config.yaml
hidden_size: 256
num_attention_heads: 4
intermediate_size: 1024
norm_place: "pre"
learning_rate: 0.00706
beta2: 0.99
schedule: "wsd"
batch_tokens: 262144
Each number is 500 + 40 x the weight over its row's rms, rounded and kept within 0 to 999. Layers, rows and columns count from 0. Numbers have three digits each. The size before them is the row's rms in percent of the matrix's.

# layer 4 MLP down (transposed), 1024x256, rms 0.133, rows 116-165, columns 128-191
096:532528495493496420479459569497541422485477506467558471510478506492513513535458438585505443401507580454540537516525464480543518545403488485485580496511429462523533556461471527409550497490551478
100:541484488532533523484491554525502466464499505505505553487474535560573536513467465442500566514524498524465441534425510546430532496511469525472487467486450540449596526536528535496531552557544488
101:481457466463535478454434578456556490510600516469508455478489471474438504535558468453449506510484487508527570500542522484511417589465556474471511450448467473502502458501514482509483479517530497
097:512547429466505536485537466409506516497453529523546541501515537557505514451479429528542538584530511513528486560434512490453526482491491545558569487521503483568522421609471544507454489475502458
096:463466513481508531446472572445473532471553523474568471525513507518595477540446489497507508400490444526503436465521483578514460477507496491488532523538515436463524464449573432538522499451481483
097:502540455487490529447552505501537451604511456547526490485471490427505453510558513468437433436484483480462543553492488510484507505500544502486471438423504460504541422460525510512491481475470507
100:503441503558559449479484502486497507504572608493505497536515440520487522463406538514468435509465483432508403527555464541511536531460523477499533472493544467470542505467482489552495460455543476
093:524503420457491549503507503481484545471543509535560433476545500596561491452507505546571492429484465414486495496527518503482504536480625499451510465480492532460517518575483476494443476420468493
094:432443521518480526460486496514447473526504535481507483584503488507539513510543507467485554548523532513562445492444455488532498485529488436547499519553465563501454556490475568452403497484548583
093:466499484460537487491550471527568498527530507578489486467533442535542492570472512547456524533534485545466493539427396519465494428509559548504524539525548575521485544536493506529564472499553487
105:511444504485436453546504496451505585558538519403519496507515500529499498513532519457520431523474514465459548452493495498497515537539474485450563423489457571534587484494485517435504449422427495
102:540426489496522555428495579540445464515482496517476525547530515489556487484567491519542528500447465535497475538452502584457471545489516463404508463461494526433500527533460534445487561451508567
096:529492541535513549471506500494539514586423530480436542535479567506495513525499417521458426538461515507473562440488508537481540546484494540538438497504513489475443558454529457540525515446499497
104:578532523505468467476431464546504503545516487495566502513489484544497459521560446567452483519526481501578537480485534519562490473500457485434498485475578478409490529534515530503473544582538486
093:434541431506504456548508506507453487537498484533475544514494520491575507485454465491500532475463428488464547566468418528519552486475507475576543441494437566565503447489467469502449510452503532
092:476499518490441541517511566494469480436488513434426553521520537490562544517591478604586534509526533451565528525538467545511590562486546560515533495468475580557518489540508480506487485534548524
103:430586533535526561442504513552468490524486542565531525448526506495510523522545516476496589479479443551544434478499509478513564499526514539558520500501485451530457535575501435491439526423402435
104:489520492488504401530494436545508458500440488463544520470491498461564513511577493515500425579477508577490502519473495490502506544484531440466468523531473461543496494503580538530511516527522499
101:500443529569495511547432512496478483474458512528475505499502550488492576461418464539474475576491461500511506510497471466463580527476483453524504485516501454441505450484521558536557521458490511
095:501584539525575527478489577496578525515464472516588457515457501493520532522506509482397522569482493509532524516528418404580503496535537532479579530568505550459548448544506561484418509450515528
105:469489448485469489491521501545585454552544501513514516550419469537538505530484532462543483526474435565464456441453485539502459499498519467497492468494493531422516539507466581492547553584534535
100:431499483474480528527499503500411437424523498483431425539466513514523493462504448538497504550450564542459516419482389528497410503551508571511486467532555553503506541471509483551507494517462507
101:439501427444475478529472451468454447587541451521458494502525500478538494475501524498517480478509447517461517505503432485485463451546482412481518585540523490444544483504388422542594591473526450
101:547489454441495454555478619563515468519549503450474471404451480530425496503481444587497570471522591458498425557524477469521452541512410445495484500528488562466500467520524514462532504533541547
104:571558534516560546503434460462514394514476510488509442519455509470470531526514554449458545550485542436536530453564462525432468526509393460491446499516494481475498460520483509493493506498532518
099:529603513499398523545546471566549535451487602483457434482516456501520538394461540511505506524491494448480510540511573476479518526449475472498493427492508567563539506520500459523504603549479467
100:515502535538484529507515544493505493505467459591530544473454511473442484533563528531455485506595504523412488502493459520554452455461454508496461468475489527507489510476460426478457471490495451
100:469392503527583515485446567515414538423487518585506483452491554519477461491496482574487437561511480522525470463480511480505534431514509483481616460568493480549521501493604532516480588524529551
103:512439453423543473464540538473501527457500540544492593468452508582500561541467536547573545481494471472461480500472504482463545477523550571509536482469536499537487514532535470492524535550465560
099:444449554491512483494515467470538557477530450494549469450512473470497446408561539532513500548459394474510533541436533524505459532444445458464477450496553545500492459559554501411436497510480494
093:550500488503522520572514467525458510431577451527511518542488469528506469544558501456495484511514485499544587468502451544494502492525510555458465579501514504516430481432540496502453553497469498
101:501516445463467492462482531465508503546564511575482423510456500521452519523509472461525520489517507475502502514497540484546392507548458432511474449523497503536499497511501499487519537514542512
098:569470453518483525544451526540454463532540537516483509470545480459559525503559499438464591484536525519448475454616559476518491445440515549455511526414496501556561549468509552522530538558452470
107:442474477502396468471499550548480527477499561442499497533517463523476463502533444459545478502465483500536524503497497465393500494517490497512523566437509433487496548463499547432495527438560479
106:468530532534546518578429487549482559430554468523513539491569474548518482568462545452581500483439426524529568514452495464391505537513513455487453514498472481509516449507527521440513504584495513
095:532474489493534584463496543506418528533484556415546479489550490544539430518438558387477542480491516460476532531448518427480380556478540514492549570471477584529362508445529482520445497482536515
096:478583484519456542539495426496490489515607468500481490529501455532522458474512466492514455557449506481458473498432447502483537453507507455504558499481524527464413488475396453467562525544524484
101:546454457529483442419516575507485462522538530533529501511483497524482585535490441525533455489492429584507480534455456481518492524482580506551536543467432552469493479470549518452482516506521537
098:509507523574487493427510486504494466423542521504525531561467502509478496446473471513577488525537442531514505475472495470459530527506466512466497466560456485541473459578464476392463530525540447
097:520514493487492429542562526527479438497482525438418562472545452496448551505509500502477491467443522515477540487478537472392544509537453586468436472479446515509526457473468470526542521486518537
100:521478468440442502447469514480454512461413430479511448476559558491497530538479505539491500477514469502536412495435500522484485520516520448438491494507472509610475556554410501540474520481563482
106:416505513503496506514542560579534479506512608518502521549532516496480483473551520523484492495507468505515469411480497499478479504448476506445518509504418489422478421530476549504541528547507460
092:519520481510550532493516595532501471429585519546471490504515466495474514557514467474561516511544469484469546508505487483558559491465568507500541503487501485546530476483491432459553483475560556
090:508478478521518513515488440497480457454438519509499519457564501479493506555505563584466469531464555513554480497493489487444495428542496529480536435503461528535430517522490497520433428552497464
106:487521492509514519452498519485455567452527445540451419555519527476504543501508460500464470466507424526519481491483530558565501484541507460502547553508483527434548547453470405443503521447525513
098:492579546469479495456498506519474447507534521510437476547500467514574446510521516462533559522411476516574457533472495502459511522552461492504575461533554456538488444568519396544532453441470541
096:450497530489504472430566508543430450537553550460451469535438469474475511455461476442447487475498572515500503513454536532557469479436526518486541516556479543566574531515500528484543478592464516
102:495408490556512482480579477483470506479479467509551493557484474425470452513556552528502506516482528527467452520542585497490443478540550453520418573498569510422587567523460458500577510496502466
104:447489483479459543469531512461480519436480586480515514537520484524577467538509482498520452492544490445554539456526502483469507609437506592518561507568544469514478525511507487515580495508550516
088:454518473488441559556492507436465450531516447483431463463445512460491575499506504513522543555497482556491555530522476503578454487512422494483452554517546476508524483477566481481521478479482562
# layer 4 MLP up, 1024x256, rms 0.128, rows 117-166, columns 128-191
104:501468621474513510538521588553471526523496513522570484468506503519503520463583544508517452499569576475569504459626476476611499517439497507499545529569507447573497504470481480549478464502480504
100:489499500562460525510495464485516550451518535469473523520475466472526467487534436500487458524536484503479409544527549500495554482459454527490501530476547504469506492507536535478512480462537558
092:528522555544497486490453553574451516518537503487451436554506477436493493518503595468492482407506494482491499456535460486550471545477568420463429548472491539492462582424492443487544521549498550
096:536539499494486466522461413527506454570504465547513512475499552475457509492566540524531488533541580514496513514460441465480478508482520468446473504518573532502429463504455574468473541588547462
094:473459497497495537602516547475517501525541479508486537490491520529528469453520573531545504503536539499518463397580529575534520517440516457483509521478571494529451503521581482539533535529497553
102:533557465461533546510572528545455532462437517434496535499471535535451518552493553500483508513473508497504475429519489540529455530501432498563589467538483457515569506489507577485587446453545527
092:436474524572505466502564562509508532486512436491441514449455451457565520478548481509500509536529495528475480505554537497521478458581476478501513473499538501486495547528525523540487533592560495
099:492527416420502428524553567503517550443535561495499498421492539564542456525500484505496461437505471433503543539539530484485492449480464521488522493513505490501552460530465406530552489547513471
099:450513559476509527481580503485545536518520472505574527469518485564472530506571480510519578463501473525515534481476522524549511541544485540456505496503503572548564603515537449516552463498528415
100:501486459549551440445474500485535476501536501608494552500473476553516493518480490548496496481506496451504524509483540515496504468443553460569511545597529514477464457557542460483517449552535494
100:574531464514492528567527510492496493482524504419544449552479550501483543525477560434522552465451549448499523500505426500458473492498541580559511431416571439517515538504509430489477524504495605
094:476487497471528466493510518524491547412501490574547511515512402485453533512527477448587537417475478475527482599465592536489438497471474447491450523533467463478526484591475545488471478492556513
095:510515412527560522460533540458552524451407525514482468512442523413529521423489496506460541528479511529456498547484474449538510516472488494559509496505501512519481438497457507486504487394443535
095:478497518479438501541534419507475534471462458541527550459492490394501507516482481495518518438514497470475507517477494573471501459517468414577528595503477459490492488579451516510499530512491419
101:532523470535500467476449544478497494504475417524511470540481531512468464501460498424432479483498476510485532461422488471530463421517475503506492446517472446505437480500484496518496457502447469
097:570537419582477492540541530484484469438555432511452450473494485479492487503531520477513488506545499498379559483516519460540513478506501528468491451537570512561467465511485500527497446569500556
101:485442452500420460514492480418492459527533493437499504524522496528439494463526536511497509513571525541379516485541499489524481555481523446509560509488437508540470486509570459459478516503477561
098:542448508460481555515525518534524536498453523459513487444492388478468488541491534516562518465535566540523580488483519463488435469402469531463410497502501437573514507490490493458496462474498501
102:496459523527462495501514464438451442503469518563407564499516536559405453482530550521607494440512482460532515510518519626433465555505475503512489515474528435558416530437463512464615501515528484
098:537450529539554559474427509571529404522501494540497488496484534445443518521526431514494473533489563453446528512463594461513476495481485537483487491515492446456482526506517541430523461494523411
101:557484583510548500479507471472523521511557447458546574533504455466482516499540509493446477502510479526479488549472545504465536440541435540488446506480426533540471452522524546453473574558516591
097:423526498490391593543531541463477461471416448510490456553464515461477520498488461503509507467450469475484611541434580576497510438421482503489503511520471508524469490492510559582468510476546513
100:532490501544469436521563458540530507453509516492517464509431512502593445565486493499523457479474533480557446556484588452449549519589518412512489421448506495518494461463567448502474482505492533
103:454498477538520453560604545445544521497580447500532583466498504494500490448512547542545469457497491509510498603481488451559527385543560558494553547470474503479499563452566554488567564503493509
097:504473454482564484471393573427437405525507410515521563427516521473431427580561444555524431493564496552515453497550466513533530442569504554497475533541485452456455511514491565534445421454517535
100:503498471460557487539531470469513466526486567488453489555505489483517438518474503514536505471470447458520537455494533503466582577536495485527530557443458477473466486538502533472489541480507437
094:472411472490580458543431502543438550494472625556501507499470475467532458521486547532497484491568579524509493506522525484467460496504452545508593443528478563547434486489520497496446521439503529
096:500497522522487537474453496526520431497513452413506536489451511421482515529499501519565454433571500531490556495551532434523410480457485469510518458458486506435521461423448510516439496453523408
102:515518493467493508528482473526449496403531511523533514522558452483517448548508526448488515511551478474407439488525545569586514503539480505525560473556516457525455533521492532514507544495501542
098:491544567529514450486486496541523514612506484500461508484496523600508511476469406499522489539526473434549554528463597507468488485548474469487517492502531558456509395498417513510453511529470432
105:421498549483574554461413514590478502483536599428546506453500511534494516552460441568543522514473473504432504486560451427481529483443516478397478467571501596532483504521544555560484465486506474
094:533492513532444473423557521523479466473454502572518500517484505550542489478469527435510468459481505467502536520453562541529515510537501509529451440560520529464537520476427514438504503523450519
108:479539518557553488495582445423498487498589519533430574500527460514501532488459566511461514482530423469530552466512475584565507465471526537574425507490492518501480446498541477454567479538422443
101:473527518566451533554525428537516481438536511531508521531463551570507548505527520491416522490476505560550473480600506569488459483521513522461465491471526486550407487489509372491490469467471527
102:465459441514498471523447520565408565534559510480524424452502400463434500587527494500538498548427418527520563567556597526504551512525509466462490504548566541479476555431574519588557510520493534
095:513450537496513498461507524505529466495445556521481511416534549447497504530540493522512523410524461511501473456472560527532471549506511537503479511495485476512518508558527558484415534386470555
108:455508504453497498499436496550539475472451458465491578445447457497550536505437529531566414474469466514480544494502547537510527504511566500545512515424516476486538477457499463492470535476457546
094:475553422475543452518480492481522439442551496466463478431497514474469570553552498512489525432499471505503486450471517413551519500463536490490490516505529531431512520569558486550460475551516471
098:540504463566588523471430454536485550490497547494530510450488469528489444494492504444523529513540422513524496438541456528531492490547518430518637516554524477522467586503529530467461510518508567
101:445475485517468574440542481485500560474527529521461488433447441496450466523571495562544520517484470438530515549511495442517513460602501409486443535509493431535528454461550522528537461467522463
101:503485442488542537537486500506495457478501470478566521444425539451553471532555530519472455497447484511463500498429525441474495503502500469536508526509440493499519501546532560507506511535486488
094:448564475467511439465491494439499510487491537421511475462492461500510478441413542566451489488512482422451539510513519480480455471532411405500504536495559564478503453465439499527503521525424444
095:480469472483533454476487528443493519513577439446477448530480470432483522486489454365511475485540434520522524491494534563532499428456499469536445540540576501438548476508504477485549587534519495
110:469518461524497495450495536485442507513533499467520522511502455520562563490548499518537518443448533445562508555535587439543515463556578456497506479441553539468513454434513532558490489421443440
098:472509488568495414501490455544528512521488502499476499527474479536468472472502502509461480527462520466545543508514495542486495580549595528452578456466471457530500430550482488541508489452474534
094:553550502535457534494419584508469499461432516460531467478475475599493470550541484496570493542500489458521535537546535504391487496558488486497457561475476495460442484492522457551498502425452538
102:511505513524519475439529511524530436507452474512461532488549450499390405474420573483516476531485469505464532534489484519510556575528530516476532388502441503518465516496472497463441513551516442
105:483500491507576503522477524480504518541535534489412484488481480410496558441527494508436551493464502498556522552522447540481490461504466494476479447504492514439546487526509463438508451440476535
081:504490550540546477416508503533501486464490481417474534481560509489464401474477505454542536470509540441596428500480495482409533560481536489428473471499437499449512496489422537456470446557522594
096:514554556510483479479508537563598563485465488484502421556507530502454503507597502565531486514516418474498468509532534483462564542513579496517564435534405549592519491528454489480477523521512513